Part of a small language model's weights.
Size: MLP 1024 tanh GELU, vocabulary 568.
Architecture: LayerNorm before each block, tied embeddings.
Training: 209M tokens, 7013 steps.
Each number is 500 + 50 x the weight over its row's rms, rounded and kept within 0 to 999. Layers, rows and columns count from 0. Numbers have three digits each. The size before them is the row's rms in percent of the matrix's.

# layer 5 MLP up, 1024x256, rms 0.0538, rows 100-199, columns 128-191
093:429471533455541410421477411508473470589498488465505507513409568527397481533582484530513533448491551514541506472517548440470492448419502507478580550499579464540596499580546522541487536602548546
088:314441568509479566465489492510443472506614432426419516512478479513456464488513544546558574418488592425539500491561519410444600466445471531501483504479538385409614479567401541473474543537540535
109:482429450563491507475478483568575542543575440568461515520534515494445525472509442477510518512511507558577502536524507417468482564528434513527481591455482445538514505472460593533466590482518472
101:467562523513544519414445510482459411544610471590499520524527498529493519539429488436609513556488484542505560501483443565465600471412471491413418515453452419505514451485452587469538537457478498
099:449498562488577490510473529592535509431525471456379492534516477506458456535498404525472386504590531542531474525457516446461559574502539533474481440500433477513518589580490451504436440511500439
094:498553564478550562512458542489483441479546464455387577421452465493503447532487504537572478455565509440451482466422469532529520468489587486514525440443543467600497485512443479516505442411470564
098:482573525548466433491485448514496539516446474532510470484537513482497450424532547598544478550510494493449459468501607431470494555447491459436567571391476511449525453515485526559536444514533480
106:493510463497560461445422495503508513505513466521466597531504473480503563545565503511489487499408476572574479518446469411485479430494455367482482404430552469550556513540478533467474455537519512
105:470486498471520433473481577497493526495537373602462436461527520549531528442557529461565478543566517492401511456453484475448526530524399476529600475502519483442475493459488541494453440468508599
069:568512480524492612582519429549466491447442567551501408583502584559467425543504567555569508533459556550477487467435462395390386450445428543475533456456551491527590417497515527498543437476577517
083:579507534455529463462577572501444488561498343443493473537396521494590540554516546489479504461548465501504596478532477496433532488486464414492522518482475543546487424543529543454554505610509504
100:448494468544419510479461563490545484503468477484468516467462626447462536471554476504517410590581595565519482460517564422514543457502526430514459505507493489611511472596502544490571594486531525
084:495521523467577442470480600513597490524516545481515489459478492479513512571471465460490446492460578498484604379382512471504460450432457496413456562475479500518596472606493494414491491494494433
103:539630578479525437481493531513509535474547487510435507558484515468528435500544452538589500464512514462483434515517472563553478516446538509521472534512555448638549513563399534534517469553488494
102:501536594469513479495454486526559466479451427562481507534522464529527521458594443581594497485537430494472460450558472447507586463556430512432483428478479540505500578484579551498553490577510513
102:503475397505553415483465479546516462461485471585523519528449567575502567441568470478520415530515614469511501368438543494441474506464437472467500499344466499496516408488502500377444580436519580
108:508516453471550497500470487523481507426564485470474473537446486532466429522518542488537464571586597504536503514452451463578564442425479454426524547537458363645525528517457533494504477630582485
105:464500409468624542465440506457475436552517484511469609529432570452428429597476485499513572589538574517470555490453438418543554515414469395394509555444453466552528412610435535485475446517457538
106:436561499483605479487491486490526483498463485436391483476405534497495563613555519467578449491414581499434604504526516481448487451426511410553415477442540506510519468539478509566463550545523454
098:451459541511497588500464512494501485502577545498517475565489572512521546447521441516543455530516496475520350542518520531483503495555374514468585579388432481591527478459553551450564531491541569
092:493445506483494518448491545523535509452540444459464508566481578541451561553620543504627486510448451484468491495483441456391516448469542477455480499439553451536507512498472500519544502525604519
098:477446503453564513421514492508502483429522485511475563519400503478450622532492501422503498518409517571468570424469386492443494466462356509414436461527569498501492483512499488421541551515428503
107:497588575452460482453460435536478488432468518571489438527535589419529511458518460435523533541404561507557499440554407515474501576479478448438441456474509434463495461532518550505489517581468487
099:543545560465535550510442439537495533531425476504456412532504484571445476449461485502550564602454529520497554481404402440405507498532484507496577605514471313432522440525413610538505627541488482
095:495453496467554418489470481609497421519481402503454501555477646519485591504513417524580545615452478515504486357496536463361571526488424509506529509417559507543504453504491494526504446585545534
088:551501473569477397494499619409490529440566517501465559525537442517455527586531454468496422477476554487582454464485493484466535402457503484471439556568505452568553527514469604501531512424493462
101:504520592439481404494498547499485513432482480440426493550461529454448519377473520465527397486463531582429531430376558506540509450459530490508444523496562383565535511515450527515523613494548474
095:497513422399443542510446445621471386474520426422481550490452581410426468503529521487521484489521586539461565457509520475496385507488465536484505502541528485547551448519425442432555523575504518
078:443467549554481436456510535533518496408536540482467412533510449582458522361482513483533459523429501578528526528410501498538533417426436492458515553428507403476548477475519456544526582452658411
103:557516541406503510463515525559456489573520433530517565555406547525506466472539553540455503534507537588519506443431520460406506488485532432406524566411462428525528439481537538533529487513550487
104:474551459511414484479493458484560383559590456457484539505492496526515493526495480513549469389507493581452450538482508461518537451511539540500427434518547521457531443602416550523509540475494491
096:497547428529544508505431531498473500374547570529471495541428455588455445478590477466513522527488448546568484545518583451511469528398453480440438580407485482534525452529450520468528435507512530
108:419492458516520420491487593491424560522437472540504541508372419628513449571524551554551484415499557461546436521468500455548455497411490448509451542490499375456498448557423572569445484598531534
100:429465566422414450499426542558598561483477496567498453441468570502386445483603478492468533453463553531517618431432578526464479568471491482495514591441608478473513525496464599559577608470492486
084:399490463490491559499541473542536453393500509536405512461484575490512562531494452576512466464492493597495571406560505457404592556522423525585570490448575490453490524448536555540457501508431532
094:471358523512520549502474512569562450418528488480478504556453522456449552584577467479521532545454479508502570443522447471433479478462477535472473450498648466475482517504529587459510503524527537
098:447441480490595534492442557543494466523607444501489518489523517539482558536483538483558432509446536492450484418444500438479480485497484505457407534484527522572491505531475463399475451553530492
106:538551521444511517440498572543484457475509418627406487482479587545457552540452513471545485443535595554546480409483451411472492547507474525507473532477493430573497495498497571449504523504403468
102:511529420471518346507473430555604460508464537533430482530493512523460523562485411471520398489527564561571562520433431426516512563499455459469487592435562496544571475486516520497557590509552519
089:504515323541557517462535511504438419543567467494535501528480486517428531523526524441467576508492543560574515538511402494449564546478363397525481529481474520498526461587456485395529489530562536
102:523482410539501478495457463483560460458496483529434481451456543598491463467543427493502523517411503520523471525498407439511535535541444411450511553531447384516559457464496496555458553518573501
102:437541518455512448497437557449548465492561504525483439459422505517504586502527537499554529504562499508484533549391438489446473490454464483489514494429533520603504497464469633523532514529411591
094:549526454448596414459438505519583498464507519541479552474478530420454469576519484410479504563491524578502599466384536586529486454447461428530513530468584580576507458510504495517477467459488522
099:491436479471530513472494481621517521548488516474513492534490572517490569557564517495488608514523480616421517533479558392474457538452448437449408506457468497492528385560500490502545436506564480
108:509426482485408457431478569464409494466503529551496530627487462508525484508563496482529408423569504514524472452376438441467551553482453539452522618545476557576538523569458483589558529540502501
110:415485451576496464485429472491511519467513412494412495414375547622514433510573445496498460512486543507488511531525526484540537548483466427524453544507499459472503532518487472568470565564523479
107:489459444544460379472502462512576539475487492483438569429570439547507549527490426378544440489528593481471469452424391495469468558463516481504521528485489443585505542493552577566538464486474547
101:461508437438601506437467535543476447480502465549427565421505488530491527550550481487542530592520619510534487450515460484413558445576437493519577464469500476461503482550536525517540508524468551
116:486520431540529397493419541484610452560472455421464494391501532526494518586491514405551522526499474466454515458450475469398482518456582484458539555504523439535529519556491551531562517527429513
103:431473547491494508504504564591500534553526470539414486546450522491484533498541508566534438464452535514509513408458539426400460449482492537538503468519573475505511488512386554520464537509524501
098:504509502551519394531504430478505482338479443498463545478457598547504494582502533484560486499523499593507605519449585483441481480410493395530471573518516490498442472516351533604437372492606504
105:402443511476529436546469498647564513406544443531393461532485548532485441455509386493535544486512441469549490571423505491484575539532410471489500471504548483445519516475436502441503471553555515
102:476541491417541428426484493488552568524431562560523509542477535428433457429552460503563523529511505565547521505527571546508517543512474486506542583498536527490553485547502527531495488483534524
097:406514506433558397526455521455467541463501531563518454472390488510476460574493459548542519473449561505461514553431457405495471446543477498478426462532504513582479532541424512498445442520492526
099:506477522480571470445450497473477589485501498503436393450538584450415489444525481499528472500554537442531505411494422471518562529457521432471550491535458497515526439538502449540473547485482538
115:451582516455495433442421474436518478551432449508431516433511456493508601497568420534523454416468532538369512425489516518518431473451493398521390478442475383493616487526429517568544533539475470
104:470502465432523514465451446503508430540435526469461517521475470528366559594548477462559523504481603505600502311562500471412531510482526461501512538461505524491523460549456594489524512492548477
095:478506463472636439484476462452484457477584513472461566449514552518436488603524441491535442532579493488529528433501516479485539471485477424510525404399515490605536516543501514432558519528506603
095:469513469449475555476503534517493471464484506472466536418413487494354472461522437471556574424376512533551473387525541540457554564513457460524556553490477478479537533564520491534442507649466464
091:373447523516468609425486440538505518562520466491490571507466406603439512535532507547590510455424482586535524299495433460535505501505444495525566408293512541473526451474428545462512480457516525
116:478408518529501484497391486591500512520564480467468510476549579471473517505480505384579548500532536552485555464493443482369551550436549504509586536497560435591561427579477482505582559538512525
112:472551471480502538474471520459513474443492442561465427534524550559504532406623465443489516525503538582504528545544428484516504491478490526533429380312587449483536457502388512555544505505495447
088:487448559496539489495429559484518523469492485532483495491512512526470453510511463432506506528466503426592562532410473549529560484482448558481599439407507498450550457467487520486493456442538498
091:484461539484506494476481541573471509415439509416447542590468501450441455491446412494574524528545517507536472479510505549509528384497517471505499521535517480568504495544513455440560532572513527
098:523481428457483574509461526527499492481508457585507489427497552492464517439499472518530585523451485583525579432514521414473551534440500480504486497537601397566518502483473576449491601471531503
098:543539505475560418495478545426584447461457353504432548496403504534529515622516517393455485576492517514508550434438467586485475494494487426523514543537503481604512426532527507483467544487537493
083:439512506539461460473444431444529427457545510490505462508551471536481552436555493524541521505467557518502536542547421527484556412478489543478452449485595420566533552523468433495609417503495499
105:497487496466556516494502599484537493470531497542474594515433449445503573610507492480509467505530472504491568454480512487501551460482399399515425426453479508572505431508462549423429408503446542
108:523503514412576482457490516606551391430491434530471589444439502495494464440585517494528441557451518570496558492382406521503598456529447558463462492459598411524526492526448591461563483535492498
101:510462462515580442569477508511496488555447534551436589495482529501457527572530493463503417599576480483530520475517486496515473506446483366515420533449455439494534476570511516553502499542584467
090:494386561466491508502446492516527578454512533496475552436415484454385499519468393505455480489529510517548475531508508471522603584500519431489562513518490426503452560516506484427484541507457488
090:532519474460462527521448567454478360542514459484519489533467528547457534432480519564523479465449577468418526531444396518545509489469357475499498442471509620532497538566451601475606601548511501
092:541526508408520472475498475490492454521451576473531505490501463505457477491612453519556520453496532513520485498459471472444603532524441463461540474426551489539456379436521615481604508415481580
096:479520539531472432520443562499480506542471545488486504567529522479488580497481528562509526463477567504556477514519489416503511490471499557394466539534517568565506592637479647485515500499469514
084:559504506432533551507498503490435446494538417509475564543491511440429506583466504424462545435492517573530505420477507534477471472481448376540460497503543482526492514552461474479447490590535525
098:448502538489503412379478538494433458453491462547521510450447536538554471530463484525489533472451468529492446507474450501481537507501421543480544557465529540467604467516551530533512520507490499
105:530578486388509539437428580513511436398540478599516479441493575485507535524470498456587529545510531542442451452357368543478496464479442510521503516518488483420529504494471598420482525521491514
115:424430370534481490519388462484543491544512426496445501495577589649472523557628446391585505524432538543509511490534564460530486542524424426496508534479508449550487414513426441560500441498526539
092:551476498485586422488508478470540579520617485457478543482512387468426561489505523513471568428503441456516491545530550401512518503433439460509463538492492393532600508510517531539483552606507572
094:521563473369573466440455593466486555518507517492502514446462583435457557513606458458549563492531476539459528472376518485440523423529547470437537485541569444622519501447519460594472403505482533
103:517523454532552404510508424558565437532475513559496572523421459529462481571575534538488584475408528506477468463528482425410504487406531379520497493472503391608556563483465480518428438533462515
110:481551530489539525436445522481498521507559397575492505532537495410524530481446470435574514504555484557524527462491449495404540436532531516461491496446500506443529534533480560542521448551546549
094:442471562466539403486472512498567487514490547426555449461474443462515520496583400478471487538519555471466555449457501479537583516512502543507565612488550442531507469544495520412617596539574487
103:484443487571507409439431539462542482473544488563528436541369540482461436533529438496466417533491575479511463453437471504438437606464482501471568563502469535559482458488495577435466592450599522
096:465472506488451533465491482476520504493464440459525442563470573465505574407659540456560417479544485524504540475562533497435479542436471501469555421482573457519532517480493408550541409560563534
105:466501440482460398499401556469570455560453448534432463388533460526498545542607557581499564531455612546484552468553517469497487578479438453427512527353519516434527486511539501562539480538550562
106:478519490503616553422459512504569534437436453417513525479455534434490510530440461521530442505442530544443504443447511411449540450433412444467523578457455479570453483564516572477508526496492579
087:572484562492524533465513569505499513622516408513443490527502570485432557540440466542562500446481506552541496428495554493404468522495457431551480553482414453457508457524502567584488612566573430
094:465402469466509505458451536548511507416548529582502471454381555498389522594550477546553551520459493588514466421473490424425494596464455529459480524481512540468513409505529526445470586547488478
090:397504497588494449418494415483529446516540568507465564503494443517425481642674520581496553447414513554495508498510468511447519479407431445513480483508544475517596515501522562497476462563491530
104:491470448429538525440481476457570484541587461513459582483514409574508514488612490387557574524561473606592552480537426515465474498565397440521494417341475525475566482519552506489544501570453537
106:442417423484517569558481552531499445506510507484461576474434522517426579592436457538561415546504532564479598421502455501474484584475497465523422512531491519497513501587427500532380474534479508
107:474567491496630507506441448492521538479504490457465488477505580571517497435587471416548468536576591456555535479502520494489482538505509444406484535436511419471493447538458483420522525481516583
106:509552443489524475497486444499440505540546451477428597545511523572497558440531471449506486461427508566530511554524507470430579534490460421485394447537551396684466451521523467439595494428474512
100:499529394468525534474480509536545466485530513501488506523476481591484595567569423463461460552403521579457579424547416463470543607402460364490477457469501498514557470530480488466597538559541461
097:598445526501537352501501564444496472517445478496459497495494539492411480536511444453459458502448506502489527468478428432429510498472505483558490485527417406593498474551480577448489605425463537
102:506526455464552445446470552564500496538543469476495448459426529492491457520519422502627545566513491496468508496336410505413524447529577460447508582582521399528556491504486566511528574479572495
088:503415510531487479497460488485474468561488463485426514592495455490395493482486520478517467461595617482515499506471471494396528441420455455445555561445451430563581332502471536420484546413497496
085:436443423573531426451491465467503482408464421432428597405515510438507495503548541483471497530450490540494553459461526485543511462450538410416480463491475421547523486541531549526482509467477430
100:538553454508554439463436507486538449479424462490457455489539522515482544502545399501537498596475579516481503507494412412517531431474494527557499541440499450479549386502543496515588521543541529